config = dict(
    head_dim=32,
    tie_embeddings=True,
    init_std_qkv=0.0516,
    init_std_down=0.0,
    optimizer='muon_variant',
    lr_head=0.01,
    final_lr_fraction=0.02,
    doc_mask=True,
)
Each number is 50 + 10 x the weight over its row's rms, rounded and kept within 0 to 99. Layers, rows and columns count from 0. The size before them is the row's rms in percent of the matrix's.

# layer 6 MLP down, 96x384, rms 0.0335, rows 0-33, columns 0-95
094:36 46 64 57 40 50 59 49 38 46 56 40 42 39 64 35 66 42 52 52 55 53 43 67 65 47 42 47 59 36 47 57 47 57 52 54 46 41 23 46 53 54 48 51 44 56 59 19 51 39 61 75 47 46 55 69 71 69 36 46 42 53 46 55 64 36 57 45 47 42 67 49 60 58 59 46 56 46 65 50 32 43 52 46 43 44 42 50 39 44 45 50 39 55 53 40
103:58 47 52 35 53 54 37 42 35 41 50 43 49 51 37 54 52 31 64 40 43 53 63 58 54 52 65 35 41 28 56 43 23 58 46 40 52 33 34 44 42 62 57 62 42 50 35 53 52 41 52 52 43 51 55 38 50 66 45 34 37 66 49 47 38 57 60 39 60 60 48 51 41 70 46 36 65 66 44 74 56 47 53 38 51 61 54 44 76 62 52 46 47 49 51 44
104:41 52 49 67 48 51 71 50 49 42 32 46 35 46 44 35 60 30 55 59 53 55 56 35 38 46 50 55 40 69 36 31 68 47 47 58 43 36 62 38 48 41 39 52 47 56 64 48 50 51 37 47 43 51 60 49 48 54 46 48 48 45 45 71 39 50 62 59 50 50 46 55 34 32 67 61 34 44 71 58 44 42 43 62 60 48 46 58 53 54 58 62 38 48 68 41
095:42 23 49 50 63 54 64 74 58 47 58 51 61 45 65 41 58 44 45 57 50 41 51 38 54 63 55 40 59 35 47 44 35 59 44 42 59 50 46 52 74 38 68 52 63 51 45 47 63 68 49 66 66 44 71 44 40 41 58 42 61 46 39 49 63 56 55 63 52 58 51 52 40 69 47 50 59 50 52 52 41 45 65 43 42 73 56 38 47 37 39 41 29 59 58 66
095:56 57 48 50 60 53 42 68 67 41 49 61 57 55 58 63 56 49 46 55 73 44 64 62 54 49 54 48 52 58 61 69 43 55 62 50 41 52 66 54 50 60 50 46 28 53 65 37 38 30 40 63 39 46 49 51 45 51 66 67 46 48 43 73 54 55 58 38 48 45 56 49 49 58 54 42 37 59 63 44 40 67 63 63 61 48 81 46 34 50 51 52 65 44 59 60
104:33 48 48 49 45 42 64 59 46 57 56 40 72 52 56 54 53 47 45 51 52 48 33 51 49 56 70 56 53 45 60 48 52 73 43 42 67 54 45 51 62 49 54 52 53 44 61 38 71 47 44 65 49 22 64 56 46 55 61 41 44 55 31 48 57 35 49 61 65 78 40 66 38 62 49 51 70 48 50 63 47 40 46 47 52 63 50 44 34 51 32 47 39 57 48 34
100:44 50 50 47 47 63 45 46 51 55 29 33 35 37 69 30 32 74 29 58 38 46 48 48 66 41 49 45 35 48 55 43 49 35 47 55 58 52 49 59 35 32 40 33 49 35 34 59 51 41 60 49 70 57 61 32 42 48 45 37 62 56 41 47 56 53 46 59 44 45 51 51 49 53 53 44 37 43 38 37 46 55 48 37 46 67 38 44 56 42 50 58 40 53 64 31
101:52 56 32 56 16 56 44 40 53 54 62 37 51 56 53 55 44 33 48 63 47 57 58 57 59 58 66 51 45 44 52 62 54 66 54 64 57 40 50 55 61 49 36 49 50 35 57 57 66 65 51 52 32 59 55 32 54 37 56 27 53 45 70 40 49 60 52 54 43 55 82 55 59 59 49 54 62 49 48 37 51 51 52 42 40 61 51 30 65 48 43 33 50 49 41 26
102:50 36 56 52 56 43 46 51 47 48 59 57 52 52 69 34 50 52 41 58 55 50 46 47 42 55 51 48 56 60 35 35 43 71 50 40 23 41 52 39 40 58 52 63 57 32 55 52 45 63 55 66 51 40 43 60 52 71 27 45 40 63 66 53 51 57 55 42 42 50 53 49 57 49 58 53 34 47 41 70 44 35 55 60 57 53 38 48 52 42 63 53 54 64 35 38
104:57 47 29 57 44 51 48 44 60 51 54 54 39 27 57 69 50 52 51 40 75 48 39 39 61 64 45 36 51 49 39 36 55 52 25 50 49 42 55 45 38 37 54 33 36 55 60 51 51 40 45 38 41 60 58 57 55 48 43 60 51 45 36 55 56 38 59 43 52 70 63 59 47 46 53 45 43 49 57 36 38 57 52 48 52 47 48 67 52 58 53 46 63 52 67 44
099:54 55 69 52 48 52 70 39 57 40 69 28 48 57 52 50 52 53 59 58 55 63 61 57 59 64 63 52 52 50 45 43 48 53 47 53 65 56 51 62 66 63 38 49 39 42 55 39 38 44 61 51 53 69 41 67 42 61 63 49 31 46 52 49 26 52 53 49 37 54 67 48 53 46 54 47 57 69 42 49 46 64 48 61 43 39 38 70 68 50 65 56 63 34 46 46
104:57 68 41 31 38 44 56 50 38 60 47 62 36 47 67 76 47 37 35 06 53 42 40 57 46 48 62 41 62 51 53 51 37 56 51 54 58 43 60 53 34 61 42 51 55 63 51 39 37 47 46 43 51 40 44 49 51 63 60 61 42 66 44 41 61 52 46 41 56 35 52 47 53 52 42 44 53 54 43 52 72 44 68 67 45 45 41 55 62 73 53 65 57 55 67 62
097:53 41 53 44 39 65 41 43 54 55 40 47 63 60 43 52 57 44 37 23 31 49 56 39 52 49 51 65 36 44 52 61 39 56 56 31 55 65 55 42 44 51 39 66 55 51 56 52 58 63 41 65 47 63 44 46 53 53 52 41 53 53 55 49 56 39 54 37 45 50 42 54 42 59 44 75 51 57 45 63 44 53 30 58 41 60 61 68 60 55 70 30 44 46 34 73
096:58 57 48 45 58 60 49 48 39 44 63 45 51 55 37 56 55 69 62 30 43 44 58 63 48 41 54 24 51 48 51 58 59 52 35 65 55 44 46 46 66 45 54 52 38 40 55 49 53 30 59 49 50 34 49 45 58 44 43 54 60 61 38 43 51 44 77 41 62 44 47 35 63 52 58 56 54 42 44 52 34 30 64 59 52 50 62 54 46 45 46 37 55 39 38 52
104:43 56 49 48 57 54 66 64 50 57 57 56 55 50 50 51 68 40 60 59 38 45 69 49 63 68 32 42 61 66 44 51 51 43 62 69 69 54 52 38 38 36 58 63 37 43 36 64 51 49 73 56 50 63 45 63 48 39 54 49 46 41 38 55 62 42 56 56 48 48 62 43 58 52 58 55 42 47 24 53 58 44 53 45 48 63 42 48 43 35 43 67 60 54 50 49
104:42 65 61 40 50 32 71 44 48 44 45 46 54 72 36 58 45 47 55 56 51 40 51 46 41 47 47 45 42 57 50 37 39 40 35 54 43 53 57 54 43 53 40 62 58 46 36 63 51 56 53 46 46 42 71 46 67 44 48 37 40 49 54 65 29 51 49 44 38 35 46 55 21 64 61 41 56 57 36 41 43 73 52 63 61 48 24 26 41 53 52 54 53 60 57 50
105:46 60 29 44 44 45 58 53 45 55 70 44 55 63 57 49 49 62 49 61 60 51 51 46 38 49 49 58 52 47 20 47 56 42 58 59 47 44 58 42 62 42 51 55 47 19 58 45 56 44 48 49 34 56 50 47 36 51 49 33 44 42 57 53 56 58 50 63 42 28 58 61 50 41 53 61 38 42 41 45 56 29 40 36 40 54 44 41 49 58 56 37 48 64 55 50
095:53 43 65 51 34 31 53 48 60 55 53 65 65 63 44 49 51 71 45 55 62 59 33 47 46 56 69 57 24 69 72 58 46 57 47 60 64 39 30 67 47 58 50 70 32 52 58 45 51 45 51 43 49 60 50 55 50 55 44 48 66 56 41 52 38 50 39 52 58 46 39 64 43 42 55 52 41 53 41 33 59 56 45 43 37 66 33 45 57 68 57 76 39 34 48 57
099:48 50 44 52 46 26 37 42 51 70 50 58 49 57 55 73 49 39 41 37 40 52 49 52 58 51 59 36 60 48 60 22 63 49 48 59 56 52 32 36 50 54 49 38 44 50 69 50 64 59 37 42 44 71 44 70 52 39 60 27 58 44 36 46 50 42 58 56 53 53 60 64 56 63 52 47 66 55 45 35 47 50 56 60 52 48 46 71 50 56 53 59 50 52 50 62
097:46 53 32 57 47 37 38 39 46 51 56 35 61 54 54 37 55 42 53 59 60 59 53 67 56 25 64 37 40 49 52 71 42 46 52 53 46 41 58 68 41 34 54 34 29 55 42 57 54 52 37 40 26 65 56 57 49 55 30 48 38 42 46 45 53 54 55 39 47 48 44 53 60 53 56 55 59 41 48 47 50 49 72 40 60 58 50 44 43 50 47 37 38 41 47 49
100:53 65 62 54 46 44 43 53 60 49 80 59 58 42 68 56 41 41 60 39 54 28 52 45 37 42 54 54 63 76 48 42 75 52 69 58 39 47 60 57 35 56 50 30 54 41 43 51 64 71 49 54 43 66 34 62 41 55 33 46 41 57 40 39 46 58 53 48 44 55 64 48 39 57 46 47 45 37 61 51 57 54 57 60 51 37 66 68 72 61 57 67 52 66 43 57
101:43 54 47 63 56 42 38 46 64 44 54 45 56 49 60 57 49 50 39 50 52 41 53 60 26 52 37 53 55 53 47 57 46 29 36 42 54 44 53 46 46 44 54 48 52 71 34 56 30 57 71 44 41 34 61 38 59 73 44 51 46 62 50 60 48 42 55 45 41 46 52 40 44 40 60 50 30 40 40 54 44 36 31 59 42 42 46 59 57 63 51 59 54 39 30 53
098:27 58 30 51 52 52 61 45 40 50 61 55 56 48 54 43 48 41 59 56 36 43 55 45 57 46 56 60 58 57 39 62 44 48 50 68 57 42 52 53 42 42 56 57 73 62 47 65 51 65 48 43 34 65 34 52 46 54 44 38 53 44 31 51 41 46 36 54 52 53 60 51 51 59 42 56 60 48 47 31 41 57 46 55 41 52 48 38 54 37 40 58 42 46 37 52
105:66 45 47 40 53 48 59 48 45 52 40 42 54 45 59 51 48 40 68 62 54 45 48 46 51 72 44 45 63 38 47 29 43 57 63 55 52 42 53 49 73 53 63 36 35 50 57 23 47 52 45 51 61 45 57 62 55 35 69 52 60 38 60 39 49 38 29 49 46 43 37 33 46 49 59 57 53 54 58 55 45 63 50 68 42 52 48 41 68 54 37 56 45 35 47 52
096:57 58 46 43 50 47 49 52 57 31 37 49 45 36 52 53 70 48 52 56 55 35 37 33 55 59 42 59 72 54 43 48 44 59 57 53 40 47 62 48 62 67 60 57 70 63 46 58 52 43 56 55 42 62 57 65 30 41 50 45 55 73 53 52 48 56 32 49 41 50 54 39 56 49 46 58 52 64 46 38 72 58 57 52 35 43 32 56 48 72 52 51 42 45 69 39
105:62 47 81 66 51 47 49 34 51 47 47 42 43 63 51 31 42 47 50 38 50 52 50 60 43 63 47 54 63 36 49 64 58 65 67 44 53 43 66 55 54 67 54 56 61 57 34 45 58 50 46 43 59 56 41 58 52 44 43 59 40 36 46 40 64 48 51 50 46 53 51 53 48 50 59 40 51 55 48 46 65 73 44 50 49 56 53 47 55 46 45 42 34 48 32 44
102:47 46 63 46 45 57 36 38 54 33 51 46 57 65 44 35 36 53 38 61 64 64 50 55 56 42 51 51 43 38 43 62 56 45 54 57 55 46 37 67 34 75 58 55 44 31 48 64 49 58 39 63 37 39 64 51 50 64 46 51 48 70 74 47 59 47 32 35 55 50 52 47 47 52 56 46 46 58 48 34 30 64 33 38 53 42 45 45 52 49 51 40 54 51 33 35
099:51 53 50 43 40 61 47 18 46 42 61 34 44 70 42 48 78 34 59 36 42 56 25 53 48 53 63 43 54 52 69 56 60 57 28 58 60 42 38 67 47 50 40 60 40 33 50 61 58 68 61 59 40 59 54 41 34 31 54 44 42 53 56 51 65 51 57 46 48 52 67 53 52 53 42 48 57 48 52 50 49 34 46 43 49 61 36 43 51 58 30 30 74 41 68 53
103:48 58 47 59 53 64 36 53 48 48 44 44 46 49 61 58 44 49 51 44 39 43 42 67 49 44 47 29 58 48 70 50 62 33 54 59 64 61 43 47 52 44 35 50 52 43 36 44 41 51 43 36 40 59 64 41 51 59 49 52 49 47 58 49 54 57 64 49 58 38 49 55 47 75 47 51 55 59 31 40 45 43 54 51 63 48 69 52 56 52 61 49 62 54 39 46
095:53 42 49 56 56 37 61 63 58 25 44 56 30 50 51 45 49 38 52 39 52 42 39 62 37 24 42 44 48 57 36 64 42 65 52 64 38 35 48 61 63 57 78 46 40 63 60 50 64 61 44 46 56 61 39 50 41 49 42 52 51 38 54 68 54 42 44 42 49 39 40 37 54 55 64 67 48 49 38 63 44 55 44 45 38 50 46 53 74 56 41 44 39 49 47 45
093:49 63 50 63 48 46 39 35 57 52 56 55 45 56 50 58 71 42 42 50 38 61 87 52 38 44 49 56 68 53 41 40 40 53 53 64 51 41 51 64 61 45 49 68 67 45 61 38 37 41 57 44 51 56 49 50 37 55 44 33 55 40 61 50 47 34 41 52 65 30 64 38 49 56 27 56 54 29 52 40 45 58 57 56 54 48 52 45 53 55 63 52 49 39 48 56
107:51 73 44 47 54 55 34 39 55 38 41 61 44 50 46 26 27 50 54 51 52 56 57 64 61 48 51 71 42 38 50 40 62 60 51 59 51 60 43 60 45 45 38 49 60 52 62 44 40 52 45 55 49 50 60 61 53 60 56 65 55 51 37 56 61 47 47 41 48 42 66 57 41 54 45 56 48 43 27 62 58 36 38 62 67 48 53 53 65 84 60 27 54 40 52 61
098:53 44 64 63 57 47 65 66 36 36 48 63 41 69 49 47 34 55 42 58 64 40 47 59 60 43 37 52 53 45 64 63 58 56 63 56 72 56 46 45 52 51 53 39 55 52 55 45 58 37 53 55 49 54 52 40 61 32 61 41 53 52 50 70 89 53 56 32 52 59 55 74 48 50 54 46 66 58 50 56 43 69 57 52 59 49 43 32 42 62 62 52 48 29 49 37
103:53 52 44 58 43 40 36 42 45 52 51 60 43 57 69 33 41 35 46 52 59 31 56 32 49 34 59 52 80 40 52 52 56 42 26 51 41 55 79 60 45 58 58 35 65 45 56 39 57 50 51 27 58 59 36 37 74 40 42 42 65 52 49 56 74 60 50 55 50 62 48 47 43 45 37 64 30 67 39 37 43 73 43 63 56 43 62 40 46 53 45 64 60 39 45 44